config.toml
num_hidden_layers = 8
hidden_size = 160
num_attention_heads = 2
num_key_value_heads = 2
head_dim = 64
intermediate_size = 640
vocab_size = 1024
hidden_act = "tanh_gelu"
norm = "layernorm"
norm_place = "pre"
norm_eps = 1e-05
positions = "learned"
qk_norm = false
attn_scale = 0.125
bias = "all"
tie_word_embeddings = true
parallel_block = false
init = "normal"
init_std_qkv = 0.0433
init_std_o = 0.0
init_std_up = 0.0433
init_std_down = 0.0
optimizer = "soap_variant"
learning_rate = 0.00407
beta1 = 0.95
beta2 = 0.95
weight_decay = 0.045
lr_head = 0.00732
max_grad_norm = 2.0
warmup_steps = 200
schedule = "wsd"
decay_fraction = 0.657
decay_shape = "linear"
final_lr_fraction = 0.0
batch_tokens = [16384, 32768]
max_seq_len = 1024
doc_mask = true
train_tokens = 124700000
max_steps = 5279
dataset = "wikipedia_en"
Each number is 128 + 24 x the weight over its row's rms, rounded and kept within 0 to 255. Layers, rows and columns count from 0. The size above them is the row's rms in percent of the matrix's.

# layer 3 MLP up, 640x160, rms 0.182, rows 143-164, columns 0-159
size [106  87  94  98 112  97 101 101  93  72  98 102 104  96 111  84 101 103 110 108 101  99]
[[148 117 178 124 103 138 115 117 121 107 157 106 155 145 159 154 103  96  91 164 143 101 148 118 112 161 117 111 110 126 191 188 129 132  97  87 167 105 117 115 115 138  77 133 138 127 130 129 117 104 166 140 119 119 129 109 122 119 111 118 120  88 120  81 181 123 145 154 125 179  85 136  75 144 168 145 134  96 130 136 105 156 153 113 171 124 101 120  70 127 101 158 110  94 124 128  97 101 132  93 111 127 140 113 114 157  99 128 115 172 111 110 126 126 105 118 130 151 163 115 138 148 161 121 144 128 151 120 154 147 136 142 115 156 126 154 102 156 104 128 169 145 112 163 153 112 116  91 112 139  99 139 138 111 130 148 140 151 135 139]
 [158 139 116 137 116 143 150 117 106 145 152 116 112  87 118 156 131 116 145 118 113 130 112 140  94  95 151 104 115 171 150 131  93 108 170 141 110  88 157 168 143 110  96 148 117  94 138 135  73 123 189 131 136 111 122 105 146  96 114 129 133 118 138 160 130 135 145 125 145  98 142 137  99 152 136 159 114 143  99 138 167 108 108 124 147 152 128 148 141  90  69 189 123 119 158 138 128 120 125 114 116 144 160 126 152 112 169 179 154 139 114 138 115 154 116  99 129 190 139 130 139 116  93 122  95 109 136 116 169  86 108 127 137 117 115 138 128 125 137 160 102 127 170 126 113  63  85 154 160 134 128 105 112 128  92 125 104 168 146 110]
 [151 101 119 140 143 137 119 126 131  87 118 147  96 126 130 107  91 132 101 153 110 157 149 113 139 143 131 120 153 113 172 119 124 148 109 125 138  84 130 110 116 146  79 116  87 152 102 107 152 163 146 150  72 105 118 147 163 140 109 146 167 127 139 139 133 170 158 157  95  90 130 143 151 111 121  64 122 126 129 112 123 149 134 152 140 102 135 138 137 118 136 115  96 135 169 120 125  65 193 125 197 117 134 141 127 148 132 150 105 147 101 125 110 122 111  78 106 176 121 106  88 150 104 116 100 149 135 151 126 118 153  93  99 118 112 134 148 119 105 125 150 136 123 134 115 106 117  66 130 126 125 104 154 133 160 166 129 154  98 124]
 [117  92 106 139 137 105 152 128 110  97  96 135 131 114 147 147 133 111  99 152 128 105 122 157 138 119 102  87 168 123 129 140  90  87 110 168 121 127 114 112 107  85 155  93 112  99 103 118 111 180 169 126 151 112 169 137 109 109 111 106 117 150 146 128 163 122 118  97 140 126 123 141 160 126 158 114 161 133 191 108 114  76 124 127 144 170 136 115 153 127 136 146 103 155 117 134 101 140 152 137 154  85 102 149 122 169  93 141 142 113 131 168 129 126 128 154 115  84 143 100 137  95 132 127 133 144 107  91 134 138 175 142  85 147  99 127 135 188 114 111 106 149  91  77 111 123 106 119 156 122 163 128 100 125 133 143 149  94 159 155]
 [117 124 117 122 100 103 143 139 116 151 176 112 100 103 131 150 139 101 124  79 147 123 129 135 128 138 157 149 176 116 100  94 125 132  79 112  87 124 145 120 159 138 152 166 169  98  99  95 136 103 125 150 154 106 160 170 150  84 121 108 126 121 143 136 174 142 126 147 125 126 142 141 156  95 117 126 142 139 143 126 144 133 132 169 124 121 148 120 134  85 128  74  93 155 107 138 134 139 145 134  73 159 127 119 152 110 127 125 102  94 102 146 148 112  92 121  94 124 176 126 109 122 133 117 118 192 131  79 130 126 129 143  75 161 117 128 156 100 152 111 148 114 111 130 160  84 170 116 132 158 133 146 144 130  96 121 154 159 104 165]
 [136 156 145 111 129  98 135 122 128  99 180 107 136 112 131 128 135 149 164 161 109 110 157 125 120 120 105 160 157 169  97 152  93 135 120 129 148 114  78 162  99 141 138 164 158 193  92 114 156 105 141 126  69 129 132 162 117 158  94 109 149 111 144 125 142 101 131 168 134 110  90 121 121 148 167 128 128  94 135 106 110  88 130 152 155 106 109 123 107 117 126 111 127 143  80 127 137 148  91 100 161 130 104 119 178 127 115 120 135 112 149 137 167 181 105 185 106 129 124 105 130 140 143 118 170 117 158 144 155 137 143 154 152 123 134 120 155 141 145 157 119 122  98 161 109 152 142 139 124 111 112 160 159 109  89 142 127 174 127 147]
 [146 156 149 106 127 137 112 159 136 186 152 108 141 145 145 156  83  75 155  92 115 117  88 126  89 141 171 100 155 131 103 155 116 129 128 167 120 165 146 111 132 112 127 139 113 121 125 172 127 142 122  78 139 121 102 126  80 102 117 121 157 149 130 162 129 104 106 161 119 138 137 134 119 116 146  86 140 134 147 117 116 163 149 151 122  76  92 154  78 118 120 118 118 133 136 108 171 120 145 173 109 129  81 118 118 184 105  91 133 133 159 134 153 125 124 138 120 106 142 124 107 121 144 116 119  93 164 143 155 120 103 131 130 153 161 157 129 111 129 178  66 120 151 137 153 124  88 119 117 146 132 120 139 157 123  85 131 151 130  99]
 [115 123 125 127 146 139 124 123 125 129 153 117 146  74 117 120 147 130 115 113 155  91 155 138 156  77 111 104 117 134 163 145 140 170  88 161 117 109  74 140 125  74 147 171 154 151  79 132 142 138 144  91 104  98 136 151 145 130 101 104 120 140 134  95 139 103 106  92 148 144 150 118 126 106 129 153 106 120 148 183 137 137 151 129 127 143 136  92  91 130 145  87 124 107 109 155 137 113 110 163 148 112  74 106  98 124 154 142 154 112 120 144 186 139  99 124 110 155  75 117 116 148 124 153 106 135 138  78 107 157 122 117 121 139 131 147 128 120 143 163  59 157 132 156  99 137 100 130 157 144 105 106 115 119 149 133 150 137  99 148]
 [117 111 117 118 113 143 121 180 162  95 134 121 105 129 156 173 135 158 142 142 118 142 118 101 172 111 137 120 175 117 129  88 121  64 119  96 131 141 108 105 113 115 121 144 145 108  81 122 130 148 167 154 153 119  95 130 146 123 108 112 154 173 127 111 125  79 119 118 121 134 138 101 114 160 149  94 137 118 114 128  96 130 139 125 124  81 137  92 135  90 108 136 141 138 132 132 140 164 111 169 126 146 121  74 121 161 139 143 165 143 118 121 140 108 160 145  66 104 124 153 131 117 140 112 142 157 148 140  77 159 131 115  98 129  49 109 139 147 158  95 139 140 144  96 146 119 129 123 100 142 135 182 110 107 106  97 149 143 135 114]
 [125 145 131 119 111 152 160 147  74 154  89 100 128 121  90 117  90 133 159 110 124 106 122 104 170 152 134 117 114 120 127 139 127 108 147  89 134 141 125 107 160  80 101 134 138 115 116 160 138 105 133 156 146 127 124  83 111  97 101 112 124 126 102 131 140 150 109  82 113 153 204 118 105 151 118 131 133 121 122 113 127  92 159 164 131 111  79 160  68 146 164 138 142 156 109  82 115 111 160 138 139 108 113 159 129 101 120 160 110 125  69 105 133 122 128  80 109 102 150 127  96 123  88 103  86  95 103 149  95 141 135 129 111 109 130 120 139  95 130 123 113 138 133 123 140 123 131 147 183 129 120 145 127 157 162 121 169 106 119 106]
 [153 171  78 159 141  82 108 150 158 100 169 125 110 141 138 125 151 124  98 104  87 111 142 116 162 155 137 143  96 118 166 116 106 127 118 137 119 128 139 126 173 116 109 165 112 142 140 125 118 131 119 109 134  89 106 115 147 120  88  93 104 101 129 127 106 162 130 147 151  80 123 172 126 140  89 115 100 146 120 144 106 142 137  99  80 105 158 114 120 153 147 123 136 101 124 159 125 130 144 102 153 178 134 137  54 122 128 137 122 137  96 146 106  89 159 125 166 125 157 126  83 163 141 120 123 122 105 115 104 133 141 118 161 148 160 148 121 130 133  91 142  81 116 124 125 118  89 151 124 107 150  95 111 130 123 110  95 176 143 168]
 [136 165 102 120 134 140 105 125 156 111 145  87 113 135 116 157 117 151 123 156 116 103 107 108 143 132 138  80 173 102 126 151 129 147 142 100 161 104 144 159 115  92 116 136 136 141 117 118 164 167 127 151  97 124 146 121 135 171 149  88 120 154 129  88  85 156 115 190 111 122 134 102 128 121 109 175  93 164 101 124 150 100 135 109  93 106 157 142 124 123 112 123 139 109 188 138 150 144 172  99 165  96  94 176 109 132 140 105 131 131 119  89 106 105 113 139 132 140  96 145 162 152 116 144 122 100  86 168  88 117 146 122 150 155 103 113 122 178 115 102  92 140 140 122 115 126 151  96 153 149 146 113 115  99 131 121 114 161 106 137]
 [171 107 161 123 127 106 119  88  95 178 101 114 150 131 105 119 100 117 118 130 131 123 129  89 127 164  97 125 132 116 170 131 130 129 128 144  84 144 163  91 145 121 100 100 147 123 163 137 141 155 116 109 136  80 124 164 130 128 135 147 152 122 185 142  97 110 109 121 117 200 126 107 154 106 126 148 150 140 155 173 128  98 120 114 147 110 152  74 145 137 108 101 135 134 107  81 131  85 113 157 147 133 128 182 161 152 164 115 148 174 118 129 133 139 154 139 104 116 101 121  82 146 130 113 122  99 110 109 131 113 149 115 104 105 159 115 164 149 157 133 119  97 110 123 110 155 181 104  99 133 137 146 126 129 103 128 140 116  86 129]
 [135 118 107 176 111  91 137 141 112 150 143 131  93 132 188 171 168 140 132 119 104  57 135 150 112  92 127 102 165 138 177 112 109 143 102 133 142 109 136 127 158  91 137  96 139 142 114 131 136 142 161 140 133 108 119 115 152  93 102 119 131 146 127 117 111 136  97 130 105 149 119 139 129 126 101 137 124 126  87 157 108 130 169 128  79 158 130 136 146 159 116  82 123 101 126 139 158 123 105 141  81 110  98 141 115 154 161 136 156  77 127 136 130 118 138 155 150 113 111 112 155 127 142 117 141 150 105 126  96 114 172 139  65 105 120 126  95 138 161 175 109 135 130 134 128 100 153 122 130 109 104 150  92 147 131 145 139 126  54 131]
 [159  57  94 123 112 101 156  98 144 122 115 162 107 125 144 108 127  75 126 122  91 148 128 152 148 141 126 129 138  99 129 127 125 125 141 109 130 136 164 129 195  98  82 122 130 117 100 139 167 157 161 116 100 139 154 142 133 144 150 125 141 161 149 106 150 150 123 166 157 118 134  83 142  96 163 145 138 127 119 125 138 138 126 104 110 141 116 114 131  70 171  82  87 129 154 147 150 103 105  88  95 148 133 156 124 117 134 144  96  96 145 111 121 117 129 133  99 108 107 105 146 122 103 126  90 160  91 146 114 114 114 124 106 135 124  80 132 126 117 160 135 102 129 127 155 125 143 153 153  95  76 153 147 126 136 142 194 153 148 130]
 [142 130 101 120 115 132 113 118  95  99 114 166 155  98 161 132 107 108 133 130  91 123 141 108 110  97 144 151 125  91 106 126 110 124 165 124 143  98 127 142  95 109  98  97 165 114  73 110 113 170 126 114 135 165 151 122 108 117 136 104 121 138  95 149 138 102 168 106 113 158 175 110 127 114 126 142 141 153 154  91 128 119 174 147 173 115 117 143 149  96 118 128 111  89 123 107 135 132 127 164 138 128 135  93 140 127 122 155 166 131 128  67 135  90 121 127 103 169  85 110 112 142 136 121 125  93  93 118 113 203 159 108  89 106 158 163 123 110 110 143 115 133 158 156 131 145 155 113 114 122 104 146  88 105 129 102 177 126 107 154]
 [141 114 176 175 179 189 127 143 147 111 131 142 151 119 132 163 127  94  98 117 116 134 124 117 109 132 136  83 116 128 138  92 139 149 158 153 116 123 122 112 127 137 128 103 110  94  89 128 113 103 137 158 141  91  94 127 137 117 106 164 124 120  93 131 134 145 132 124 107 173 159  99 179 123 146 129  88 160 118 101 181 115  81 130 107 123 161 163 188 112 117 112 136 127 158 124 130 147 117 138 132 140 172 119 151 124 124 133 112  97 121 105 155 110 169 109 194 102 134 107 115 114 126  89 116 108 114 157 117 113 118 152  88 120 116 146 134 126 138 115 128 128 147 162 125  72 130 138 135 106 175 109 141 119 102 131 120 183 140 150]
 [111 146 133 154  74 126 119 130 125  95 129 166 145 133 162 131  89 135 156 114 104 135 131 145 117 141 117 109  71 137 163 102 101  93 119 138 177  90 117 127 150 152 114 154 132 139 146 138  94 162 128 162 178 111 116  81 114 116 103 150 144 106 107 113 123 119 158 138 115 158 130 114 147 133 129  73 123 184 124 132 141 146 147 146  84  98 132  86 134 141 101 158 150  99 148 154 109 130 145  93 172 148 121 114 117 157 108 142  86 156 143 112  93 108 116 121 135 113 159 134 115  99 130 122 144 127 162 151 158 150 156 140  98  78 165 155 107 162 155 113 105 115 142 133 140 123 112  81 123 125 153 112  67 149 128 111 130 111 127 109]
 [140 139 131 124  98 158 104 139 139 150 146 106  61 137 126 203 109 120 108 138 128 140 126 171 112 127 126 103 104 111 147 141  91 121  93 121 136 109 136 146 100 122 112 113 156 133 134 137 152 129 112 126 100 134 145 105 160 110 142 146 107 160 123 140 116 142 158 124 157 136 149 144 109 151 159 144 138  71 137  90 166  88 131 134 173 153 117  89 140 174 130 108 114 144 138 112 121 144  99 109 130 140 114  84 134 118 123 144 172 110 104 132 151 176  97 127 123 157 164 106 148 135  89 125 117 105 209 123 115 120 124 114 122 108 134 140 120 169 146  66 119 176 106 192 107 147 139 138 128 107 143 115 131 155 116 127 151 136 145 128]
 [133 127 155 122  73 107 122 109 165  89  83 144 114 115 117 143 107 146 149 124 157 134  92 134 116 134 107 148 136 136 148 136 111 157 165 160 135 186 204 141 119 161 115 178 135  91 127 116 146 111 122 150 111 124 138 159 146  81 129  70 118 167 151 144 154 151 104  87 125 118 148 127  87 157 128 121 121 127  90 164 124 123 138 119 134 166 129 121 100 138 110 133 147 106 118 120 113 112  96 114 128 157  98 131 125 109 122 124 150  87 144 150 137  89 160  86 118 107 126 152 140 116 110 140 102 119 116 143 137 108 148 158 138 189  81 141 146 125 104 112 143 112 154 120 146 132  93 160 129 132 119 156 131 139 135  69 146  99 126  86]
 [146 157 147 109 101 126  92 108 109 126  97 130 127  73 125 157 179 152 136 127 131 124 114 122 180  98  69 164 146 173 142 149 150 134 142 160 104 128 118 150 113 160 108 106 124 103 156 163 139 134 122 124 137 100  88 127 107 124 169 114 126 108 107 155 106 141 124 144  77 106 120 129 167 149 164 152 132  80 120 171 121 135 133 111  85 129 118 134 131 113  94 130 142 107 122 123 157 107 157 124 150 115 113  95 166 111 138 132 114 172  78 116 153 118 101  99  68 150 129  82 140 107 128 130 135 125 119 118  90  97 129 130 146 150 112  94 135 145 113 141 139 137 132 141 127 154  76 105 134 132 135  83 100 161 140 149 129 147 158 162]
 [158  89 126 128 116 134 124 148 171 155 145 145 138 135 152 115 134 125 145 137 120 104 150 154 166 148 129  60 120 142 168 121  48 107 118 140 139 118 161  88 118 122 126 116 133  98 141 102  78 104 178  88  97 143 168 149 119  93 109  83 157 146 131 150 164  93 132 155 158 149 130 147 129 136 153 110 130 110 119 101 114 121 128 118 119 124 146 143 110 106 119 149 151 144 163 137 160 124 108  81 150 113 118 129 118 151 116 114 127 139  75 163 146 135 147 121 114 124 110 133  74 109 119 168  99 106 101 163 131 155 130 134 108 115 166 116  97 154 101  77 143 113  96 100 118 118 159 135 142 128 159 152  95 134 150 129 156 154 131 122]]
# layer 3 MLP down (transposed), 640x160, rms 0.172, rows 143-163, columns 0-159
size [109 101  94  91 106 102  96 115  94  84  97 101 100  94 107  88 108 117 108  94 100]
[[182 132 159 121 127 137  88 132 170 127 103 107 135 123 156 156 112 123 131 111 118 137 101 134 167 148 145 123 130 154 119 119 115 120  96 118  91 174  99 214  95 129 141 155  94 108 136 106 126 169 187 152 156  85 113 124 105 124 113  86 144 118 118 161 103 122 104 144 173 153 151 140 127 186 166 140 134  92 110 131 128 111 162 143 135 112 113 131 129 119 160 147  98 112 124 117 107 143 112 110 117 121 121 126 117 126 125 148 132 122 121 164 158 127  97 114  95 147  97  98  98 144 110 132 130 128  82 127 117 153 113 136 151  93 139 106  86 153 133 157  90 109 120 142 100 108 123 155 143 142 140 136 115 147 167  76 110  82 143 109]
 [133 140 179 158 131 100 102 150  99 129 174 119 125 131 125  92 137 139 156 119 124 116 138 141 101 172 105 135 112 158 120 139 105 149  93 148 118 126 131 145 152  73 110 164 136  92  98 177 140 139 132 168 105  93 105 139 134 127 135 137 161 181 114  89 104 159 140 121 114 117  86 117 121  98 155 122  90 168  93 125 131 148 152  99 120 139 119 149 129 105  79 124 121 119 138 102  70 170 189 141 145  95 119 176 115 141 140 122 132  90 129 134 109 134 134 145 123 129 144 134 115 115 133 138 143 137 122 151  94  98  93  82 125 110 155 125 117 129 112 100 141 110 115  95 141 124  91 169 100 128 152 147 118 103 156  84 113 102  94 128]
 [ 85 122  97 125 124 173 164 186  90 138  89 124  86  98 131 166 128 136 122 103 131 173 146 122  83 102 137 131 112 121 115 113 122 116 144 162 114 140 140 133 105 106 135 141 162 139 149 129 101 115 110 124 124 118 128 156 180 138 137 152 126 119 146 158 100 118 113 147 108 141 145 138  94 159 120 141 105 166 175 144 125  98 118  66 147 102 123 140 133 111 113 108 101 114 105 131 156 117 129  86 111 119 157  90 186 101 141 126 142 147 130 115 167 115  73 118 156 152 161 126 143  85 115 135 104 126 112 121 142 105 130 152 144 106  99 123 195 126 141 160 135 136 117 116 119  98 107  96 119 115 103 116 115 157 181 156 106 158 132 135]
 [146 142 127 167 120 125 121 149  90 134  76 156 107 101 160 162 167 134 133 119 173  98 167 156 128 102 112 158  93 146 166  93 174 112 118 143 131  86 121 149 140  83 100 119 131 136 132  66 142 130 127 136 209 147 163 135 131 127 119 155 138 137 152 110 129 121 142 135 120 126 116 131 129 126 138 140 158 114 161 143 105 122 138 120 133 155 127 112 133 140 139 153  89 124 107 138 114 125 114 121 118 150 108 188  99 166 122 141 102 100 137 128 128 126 102 148 164 110 127 134 160 134 144 117 153 157 145  97 126 105 164 163 132 141 182  97 115 155  90 122 146 114 146  85 157 138 118 140 167 155 140 129 100 126 148 114 159 117 186 146]
 [126  72 139  88 116 143 148 165 128 129  98 129 125 163 145 163 111 148 150 119 109 133 138 125 112 167 127 114 117 155  89  95 157 141 105 136  96  84 156 101 107 109 145  91 151 104 148 172 107  98 132 115 136 146 158 147 105 119 157 138 121 118 128  95 137 125 127 116 122 133 154 155 126 165 118  81 118 106 147 168 107 141 111 110 115 143 114 162 128 160 148 146 129 186 147 124 110 145 157 130 131 139 146 168 132 136 109  92 142 124 110 120 125 106 146 129 128  88 125 181 119  72  76 148 118 120 125 112  90  79 169 118 150 154 129 111 133 102  91 139 137 104 102 112 142 172 111 146 138 124 121 151 185 117 117  97 143 119 113 181]
 [155 112 129 121 131 132 134 139 146 125  96 175 114 179  88 144 119 120  67 113 120 150 165 124 123 153 115 102 130 102 122 136 139 108 107 118  81 158 137 113 148 144  99 154  88  94 143 157 139 118 125 151 146 121 128  83 149  99 141 114 118 149 132 147 120 141 124 128 157 154 139 123 150 152  92  99 150 155 139 146 148 153 160 154 134 105 130 150 181 144 141  94 146 137 172 143 122 121 138 141 102 143 127 119  99 178 180 164 140 182 121 154 103 108 144 106 142 142 152 164 152 163 126 174 157 128 122 104 111 123 153 126 109 118  98 132  99 157 118 106 108  92 130 141 111 109 132 116 143 168 126 119  59 163 135  86 136 106 145 157]
 [ 62 138 141 116 131 123 127 104 131 136 140 132 135 153 119 165 118 130 135 138 137 114 122 135 154 116 120 105 168 158 154 117 166 117 130 119  96 113 161 149  95  99 114 123 120 134 163 126 121 175  98 103 155 120 173 129 127 111 114 101 122 132 160 105 195  92 143 114 150 100 134  98 117 122 117 121 121 174 130 134 105  65 123  93 120 150 155  71 140 119 122 132 116 106 184 110 144 109 118 111 158 144 170 127 142 101 105 130 184 160 108 151 114 120 123  93 160 104  79 147 174 162 131 163 127 112 136  80 146 135 155  90 123  87 158 125  99 145 157 155 142 160 138 122 138 117 141 141 132 161  99 114 121 141 125 136 145 124 144 111]
 [118 159 121 116 168 142 121 171 103 130 140 111 133 114 136 108 104 151 111 103 114 153 128 170 114 139 141 134 114 121 163 156 130 110 143 119 137 116  88 109 168  97 187  64 118 164 126  81 120 116 141  69  95  94 126 115  86 150 156 122 112  73 159 123 146 132  98 155  99 131 126  90 154 132 123  93 138  91 173 115 151 166 106 133 141 100 126 108 133 122  97 100 120 118 129 147 108 132 130 138 133  75 151 125 111 128 129  99 142 180 109 160 142 143 118 133 142 133 107 110  94 130 126 112 134 137 114 136 115 128 122 139 144 137 123 111  86 159 100 169 108 107  85 103  90 133 118 137 172 164 146  96 167 104 116 129 146 159 132 129]
 [109  93 164 121 161  98 138 103 136 118 137 147 175 111 123 130 167 147 138 166 141  99 141 151  80 153  93 133  96 112 184 111  82 175 173 108 112 117 164 139 131 117 147 105 141 105 131 121 128 190 163 113 118 118 110 126 125 169 139 121  86 112 121 131 127 127 171 100 167 125  99  78 150 141 109 148 141 142 110 109 161 124 114 104  98 107 131 132  85 108 107 134 120 144 170 177  94 166  97 128 104  81 153 117 125 143 129 116 110 171 130 167 101 140 146 147 155 126 114 148 124 153 116 130 137 134 138  90 132 128  89 118 125 120 142 115 104 121 160 145 145 127 131 142 105 120 147 112 148  76 107 120 161 148 154 149 110 135 126 118]
 [135 101 206 158 105 182 120  98 135  98 130  79 125 137 148 182 108 154 162 119 115  87 168 116 156 119 103 154 127 134 111 152 112 134 145 146 160 131 112 155 102  93 138 155 118 150 170 114 100 114 157 172 149  95  86 130 137 140 146 159 103 142  95 151 122 152 154 158 156 141 133 133 101 108 125 109  93 129 103 130  99 113 107 105 128 102 145 109 118 107 139 181 157  82 101 130  96 147 106 140 141 158 122 161 133 151 136 109 149 132 104 103 146 119 162 109  85 127 141 109 151 148  99  91 124 131 131 108 155 156 144 134 113 118 111 144 106 108 170  99 141 112 111 106 164 120 101 140 133 159 120 118 150 147 154 110 143 115 144 120]
 [141  86 136 141 117 151  94 168 129  92  78 146 140 139 131 144 125 143 130 134 162 121  98 103 138 106 146 126 155 139  95 129 108 159  98  97 136  77 145 139 142 126 119 127 116 140  85 142 136 123  94 141 136 152  98 112 113 111 137 123 129  93 164 158 101  70 156 166 147  87 183 126 151 105 169 153 146 156 150 120 155 119 140 116 128 127 123  85 140 131 130  97 129 132 138 133 165 118 140 136 119 133 161  99 125  70 120 128  83  85 141 194  97 140 109 145  86 143 102 137 127 126 104  98 122 151 134 128 138 127 144 129 154 160 112 142 123 153 165 161 105 144  98 141 126 146 149 134  94 136 102  74 105 118 170 116 137 105 139 104]
 [117 144 137  84 129 144  84 108 138  96 111  98 120 148 175 152 132 161 164 191 130 107 155 147 155 137 126 118 160 106 126 127 145 144 167 121 138 168 128 147 128 115 110 158 138  79 132 107 139 180 122 177 126 128 156 145 165 169 200 126  90 116 158  93 106 128 126 130  98 130 127 167 137 109  93 121 147 127 143  91 125 102 123 116 138  97 111 171 123 167 144  99 128 153 147 131 135 102 137 143 105 108  81 152 141 137 135 129 154 145 104 113  91 106 117 135 120 141  98 107 162 122 129 101 125 115 105 163  98 152 147 104 134 114 117 112 107 123 108 100  87 105 118  85 143 153 144 120 108 118 136 107 131 145 126 170 132  92 170 125]
 [128  88  95 111  99 166 108 137 116  92 114  96 139 118 110 132 111 147 156 141 102 131 125 145 103 130 143 141 114 135 111 127  95 112  71 142 126 136 151 130 101 120 115 115 112 116 110 113 144  88 133 125 142 121  81 150 126 125 146 113 141 128 150  97  82  96  94 123 103 127 158 113 129 126 155 109 153 111 132 113 175  92 117 173 188 131  93 112 141 143 110 137 119 168 171 153 154 115 124 159 100 135 171 165 122 148 106 129  83 134 144 121 106 130 154 112  61 137 108 162 149 124 109 137 171 107 144  78 122 121 148 108 131  75 124 128 107  97 130 141 139 171 116  93 161 117 129  90  82 109 157 139 145  91 136 122 154 130 115 104]
 [ 99  95 105 140 114 141 131 163 122 132 118 175  95 145 144  97 137 143 160 116  98 125 140  85 142 133 124 136 150 148 185 143 128 121 179 126 158 112 144 102 168  99 103  96 161 148 123 151 163 146  86 132 112 154 124 153 140 164 111 176 143 142 171 130 140 147 129 123 124 107 100 115 115 129  96 102 100 133 118 134 155 162 172 137 111 122 162 136 127 130 123 127 128 118 139 158 113  90  94 111 100 134  92 134 175 115 112 129 154 162 147 107 126 127 171  87 166 115 105 122 105 104 142 152 142 141 118 150 135 159 173 140 118  98 148 142 146 112 108 171 139 126 177 154 144 128 137  98 130 114 156  85 119  52 140 139 139 136 120 109]
 [129 157  79 125  83 101 124 140 108 132 153 121 132 139 137 137 137  80 149 123 116 147 128 119 130 129 153 144 103 109 108 190 141 123 157 170 117 143  66  50 148 115  97 102 139 100 123  98 109 136 145 147 171 128 124 131  67 131 153 133 110 129 152 129 143 113 117 128 142 153 156 105 120 152 159 133 116 134 120 142 124 138 118 163 142 141 125 105 133 101 148 148 144 136  99 111 122 156 132 149 106 150 163 138  80 103 164 104 134 155 119 120 153 136 109 166 136 122 195 117  79 156 100  94 156  77 114 108 117 127 144 195 133 150 152  92 172 140 129 144 101 116 117 148 118 121 121 134 134 127 131 118 115 111 124 151 138 121 164 126]
 [166 158  89 149 130 133 163 165 128 118  97 106 115 133 141 148 186 175 107 157 150 166 142 105 112 113 162 122 118 117 168  92  95 138 119 163 171 116 135 145  98 130 140 129 134 136 128 163 137 152 134 148  89 105 124  89 113 115 120  75 136 120 185 144 141 128 147 168 101 100 154  89 165 101 136 128 138 132  63 117 106  98 162 109 152  92 134 103 108 126 128 178 134 125 117 154 117 117 127 118 173 118 135 177 103  78 133 143 151 135 118 130 139 106 112 129 157 129 117 155 136 115 125 147 151 149 131 178 127 173 142 128  95 153 117 115 139 147 103 175 119 147 132 134 120 117 102 117 102 105 156 102 117 141 128 118 115 118 134 144]
 [140 130 126 123 125 131 116  98 171  76 129  92 115 138 125  87 142 115 117 137  97 158 116 116 130 128 136 130 162  71 165 123 132 144 139 104 105 162 132 141 147 113 145 140 125 144 144 109 119  95 108 132 104 133  98 177 177 112 148 120 127 145 153  95 157  99 149 125 106 135 130 118 164 127  80 137 106 113 109 158 130  74  76 123 183  49 143 149 172 138 112 110 111 106 118 145 113 114 122  86 115 135 123 127 117 130 158 127  83  95 123 125 150 124 156 152 137 132 142 125 107 142 161 100 165 122 116 126 119 101 138 179 112 146  88  91 149 159 122 126 133 137 148 151 165 112 119 105 144 128 137 161 101 145  98 133 169 103 151 157]
 [ 79 116 101 154 132  78 105 100 110 125 121 120  97 138 163 150 168 126 110 158  81 121 162  66  90 117 122 127 122 135 112 130 176 131 145 114 126 117 146 123 132 139 128 112 124 158 128 140 120 149 144 106 126 114 130 121 149 143 176 171 113  80 127 142 133 135 154 101 125 109 121 170 133 108  95 127 152 141 131  88 164  95 144 110 125 133 126 110 175 144 107 126 132 133 102 122 124  85 171 128 108 139 117 121 101 109 108 117  82 127  94 140  97 115 165 127 114 146 130 170 108 138 138 150 115 162 168  83  84 165 109 159 113 177  89 134 162 136 130 165 162 135  99 130 110 113  82 137  94 142 110 124 134 141 126 128 131 118 167  97]
 [106 155 135 162 129  63 109 110 185 127 149 129 114 129 163 102 115 137  98 133 120 105 127 140 139 157 122 123 146 116 124 141 153 120 100 128 135 150 142 137  44 125 129 156 129 131 142  95 110 147  94 150 100 111 147  91 137 154 122 112 175 117 103 109  71  94 119 107 111 170  77 163 125 124 126 124 115 129 105 126 137 120 138 136 136  81 112 116 170 140  99  88 152  76 120 141 112 121 109 173 138 115 112 135 124 119 150 110 135  80 129 127 168 143  98 103 130 133 126 124 106 140 129 133 168 151 130 174 143 150 173 149 104 138 122 134  73 125 145 108 138 174  91 174 124 138 144 126 143 121 138 113 127 143 163 119 111 149 154 127]
 [137 120 151 158 102 134  90 110 118 148  76 124  97 173  96 120 158 122 129 105 136  94 119 109 143 113 144 117 161  82 129 172 122 119 107 107  96 119 122 141  91  82 136 117 147 159 111 116 111  99 156 122 106  96 138  94 161 145 119 134 140 125 148 139 142 200 143 117 146 148 172 117 102 144 155 153 124 114 107 155 107 175  96 127  98 124 119  83 123 153 123 155 127 141 156 122 146 102 121 155 133 108 138 160 154 123 141 149 137 145 149 114 122 184 125  93 151 163 114 113 132 124 131 121 179 125 125 138 164 118 105 136 115 129 156 133 141 152 137 112 115 116 118 203 108  88 117 117 158 173 151 162 128  84 127 126  84 121 123 136]
 [130 121 124 138 119  77 133 132 162 137 105 139 144  78  69 142 125 114  95 134 135 128 165 148 168 142 133 121 122  84 144 106 148 149 108  87 132 169 108 119 145 128 153 114 140 165 130 127 105 123 156 117 186 133 139 172  80 170 141 107 139 132 122 114 138 152 117 128 125 124 122 103 117 127 107 124 139 156 146 114 153 125 153 145 112  96 104 124 114  80 128 138 164 115  89 102 101 124 112 106 124 117 114 121  94 117 115 178 135 100  91 155 145 103 124  96 135 108 102 127 154 112 144 161 152 121 128 126 150 144 123 123 116  81 153 105  61 139 100 109 111 131  82 171  87 131 125 166 167 152 145  88 142 128 100  88 111 113 115  96]]